config.toml
n_layer = 11
d_model = 64
n_head = 2
n_kv_head = 2
head_dim = 32
d_mlp = 192
vocab_size = 4611
activation = "geglu"
norm = "rmsnorm"
norm_place = "peri"
norm_eps = 1e-05
positions = "rope"
rope_base = 1510.0
rope_fraction = 1.0
qk_norm = false
attn_scale = 0.177
bias = "none"
tie_embeddings = true
parallel_block = false
extras = ["capped logits"]
init = "normal"
init_std_qkv = 0.0805
init_std_o = 0.0172
init_std_up = 0.0805
init_std_down = 0.00991
optimizer = "soap_variant"
lr = 0.0105
beta1 = 0.95
beta2 = 0.95
weight_decay = 0.024
lr_head = 0.0124
grad_clip = 2.0
warmup_steps = 200
schedule = "wsd"
decay_fraction = 0.701
decay_shape = "linear"
final_lr_fraction = 0.1
batch_tokens = [16384, 32768, 49152]
seq_len = 1024
doc_mask = true
train_tokens = 113400000
steps = 3651
dataset = "wikipedia_en"
Each number is 500 + 25 x the weight over its row's rms, rounded and kept within 0 to 999. Layers, rows and columns count from 0. Numbers have three digits each. The size before them is the row's rms in percent of the matrix's.

# gate: layer 5 MLP gate, 192x64, rms 0.339, rows 86-99, columns 0-63
# up: layer 5 MLP up, 192x64, rms 0.343, rows 86-98, columns 0-63
# down: layer 5 MLP down (transposed), 192x64, rms 0.311, rows 86-98, columns 0-63
gate86 101:505487499489528510506479481427527532512509536521541516488484473519511515475467520516518490479459493551545491533532501520526525491509503501501518523511561482498522532489490523505470480469509457
up86 112:524500468506538499513469498535481509496499488504497559484557502490536508525505488483486490477504530477499495491478525494482478453547490487500513510458483516420500523530495532502538505533485534
down86 122:485478510513463477491541517495429498529528488463494502471471481516540512524464471522512493494498513454478492466484506510496445473491522457522486466542496486531507486521522471496480474498515526
gate87 098:537518490488510481504547487513463498477524460499493488505493530482488479522506513454485553530445520468481511493482543501484485496504512493526524519476464550534530503447544504516496474506485511
up87 106:495502494518479490478501526553491462479500435520478470489491518482514488487482513472443487566500506447469514494493522504474472508490518516457483520488461522516513506478522475469486466487515480
down87 101:526515513517538489494512469514451501483464526543518490503504526481511442456509509526506500507483502519494491527525509503467477487505462460531494498498501549459528544476557517505465503470495484
gate88 105:461496495490515504497517502484514446504566540440480510518529550493522543489500505519495494468500478519479482464509510485479539457489496485457500514454512522495503527520514533470513500487520480
up88 090:520496495524486514479491523472507510483496521509550515502486435545472485493505462519476518503481468490534533508522497508491440511502482496557525497511522508478495457489527455512538501536484537
down88 097:503518545457519492492494480486535477544473532531515507488526524517502508481458511432519507448492504481501500482500517467515536508458492505446471521493516499523504484470519496507522499505486442
gate89 103:516518466514468532501495481513484483475484560505508530506467513534531511485578536484511510521544508472489515457512483497476494519465484532512476508508500469491510507524462482498459473523519472
up89 089:483532490501445481507531561516549468506494485499499525537494534507500533531503503480499514550506490504493476481539510540504507542483486533474479503499472510468528523557548504505507501490495515
down89 094:517472498512495485467472499534528512509489466526460489525554476525500539523493477510500512428461504497497506534478496509487516501506507457445499489481497545486501499502491551487549487528481491
gate90 113:552520519479533480477528510508523506494517519481511524505507493526503519506533480457500515506503498470516497494505473472479478467529436455518502501515546508457527486527515498466474523492437462
up90 111:510481470515461499511447503474470525502455492508512476457529490466509468516510505486445481456454504512511510502510566536525534526503515515486466518483507480493481495478513496541521478507495527
down90 101:489507498490489497444495524498534485511537513474471485455518508482504471441487484534507498500515501511485483496503476476468489446451549500534472510503493513497489479520530477505565533520527510
gate91 103:472493491471478476500474555513528464454493519533528529485536485528501527491541488525485467481489496479473509474512498476498453470472511454511468515506476495508480486456507521491454466493516528
up91 099:543472438510480453505519461490516517499454503517521511504507492465537472484457528544525520479504491491481489498479509528497517456507516501462485527533509521485455504485479483472485537493483468
down91 108:464509505468490498466515501519481524465523510473514540459461524490501519500517490514544486529494523530540511471481551535470514465487496502541502491523479513487509527523506459559529496474526501
gate92 104:448512522539526504486469487531466504524487518522464483503497490485462506479456502510497539503493495511507479490476496492470511508523514496446490512479491505503507521503501493602501551474474510
up92 103:507519489552519472555512463494483522466499508498504516469493474513500543526513489483468461473526504514512516470476473481468484510524516505500477476497459510496462499479509539511520473518574466
down92 097:469533487517463462490480496508490478541516519528499482516521466505465535471483472497494513493492492489482487492558571483512518470499478487520515517516524470483535514503519482531473488437479472
gate93 082:484522526477499536487475507526532543463473509467480511517518510535507514518491522514465517495511508495470522472529502568493503515472547498464455493468452530506534484510502541509518521475506487
up93 109:501524466444488470545498479485473500527467507512550511512469505526453478519514429512502473498479494512556469540519518503484503515481515527514496503505500508495514493531495476483477497507494556
down93 095:501490529501515496558512514517522545494473505484446469522496520459504498491545488507471535527531456478447542488482470528540508490505476478539468492490500499521497529500486524489485479485492469
gate94 128:491528518522462478500477512514494517477476451504508523524514509494501519516500482421470490562475470483507495495502474482469494543518513532530519483495457488501522458482523524522519519535515533
up94 096:448543510518516507491509505507493540457501463512499514487502539500529557534516483453493492522492459493469478493472453513500493543518493508506568466517472507495519502499522526524524494505523508
down94 078:507502477471484511502513472496498514518493545515469489490483452507501467516488537561522479445500515513494513484536533531525483468492492474492508533503544497527474507494466482472432484464494492
gate95 105:512508503492482509487566455484529469474473515507490510463487501482508544481501517513444489503449481456486489505550451491472483512520489545481494492485487528512485464487486501455493522512480484
up95 096:499505485546506525500514526450490470490532515484507470484473506503472535488512507536476500515483529506490501459473547501521471459535529505496503519462481497514530540477462489529511429493489476
down95 094:484507538483520519500560520502506540484482524510532516482485525489497492502490527493489490515489427545550487502492509514504463492511504525531472473524481450552535491497488510530504525525508464
gate96 106:454529562515493505539521486494533499532527486513453513486514461477466469511482504500504465528511481515522523485539528525459513532500483477508476512522484522478491505502483472521543479509495556
up96 105:475500505523508491513492472508506453522502472494479513548503532499528502546491506549504475489501439481463484506491481488510475463496491504524473498523518478446518556486564469487479480507495505
down96 108:518537530510513497535512470529512506560501452500482464534536468484495518501513510518490496488517500487499530454536486479537517477492491546519486533499490511536506487468480466508479477482499565
gate97 113:498503511515533534522486474484459504521535516522495460504484513442502550454472512502460509532517493441490523487478524491504532522510504527525502522519504511515534504487484475506545460537506476
up97 100:494534518503485499476454494515509506519458476466482489479467493565491512526473514463546453474489521557510507521506515526532483482492500475484505477495490544475476496550508540501484510479510504
down97 099:473501481500481527520478473473506437500532490512493478499521507505537493515549501529452517519489495463515505502460502528525492473528498497511551482520478500455535495513469439494533466514511511
gate98 094:504484491524489540536515471545462523515500512483486494510526517521508523523500494514505528508478533528537488498492514570450541490543490471513466497502475529488550504536498504463521468482480507
up98 081:510539501459489462461461509453523482479474496503504515501494466495493479503514495531568490490537462475487497505505512465547511483506500515484485481506512481503431477503471509509510528527546524
down98 099:516473447482481512503498458485516517492471533505499471474543511493479520502481500504456505479525498499506496481449495565508454526501461464543487472475519503484512509516488472443511502477490478
gate99 095:478495466545512480498509545493453486494509493503514506535552511506503513536540512482508499500533540519509456491506523484469519522484496530529505454514490493450530477511500507515550450470515514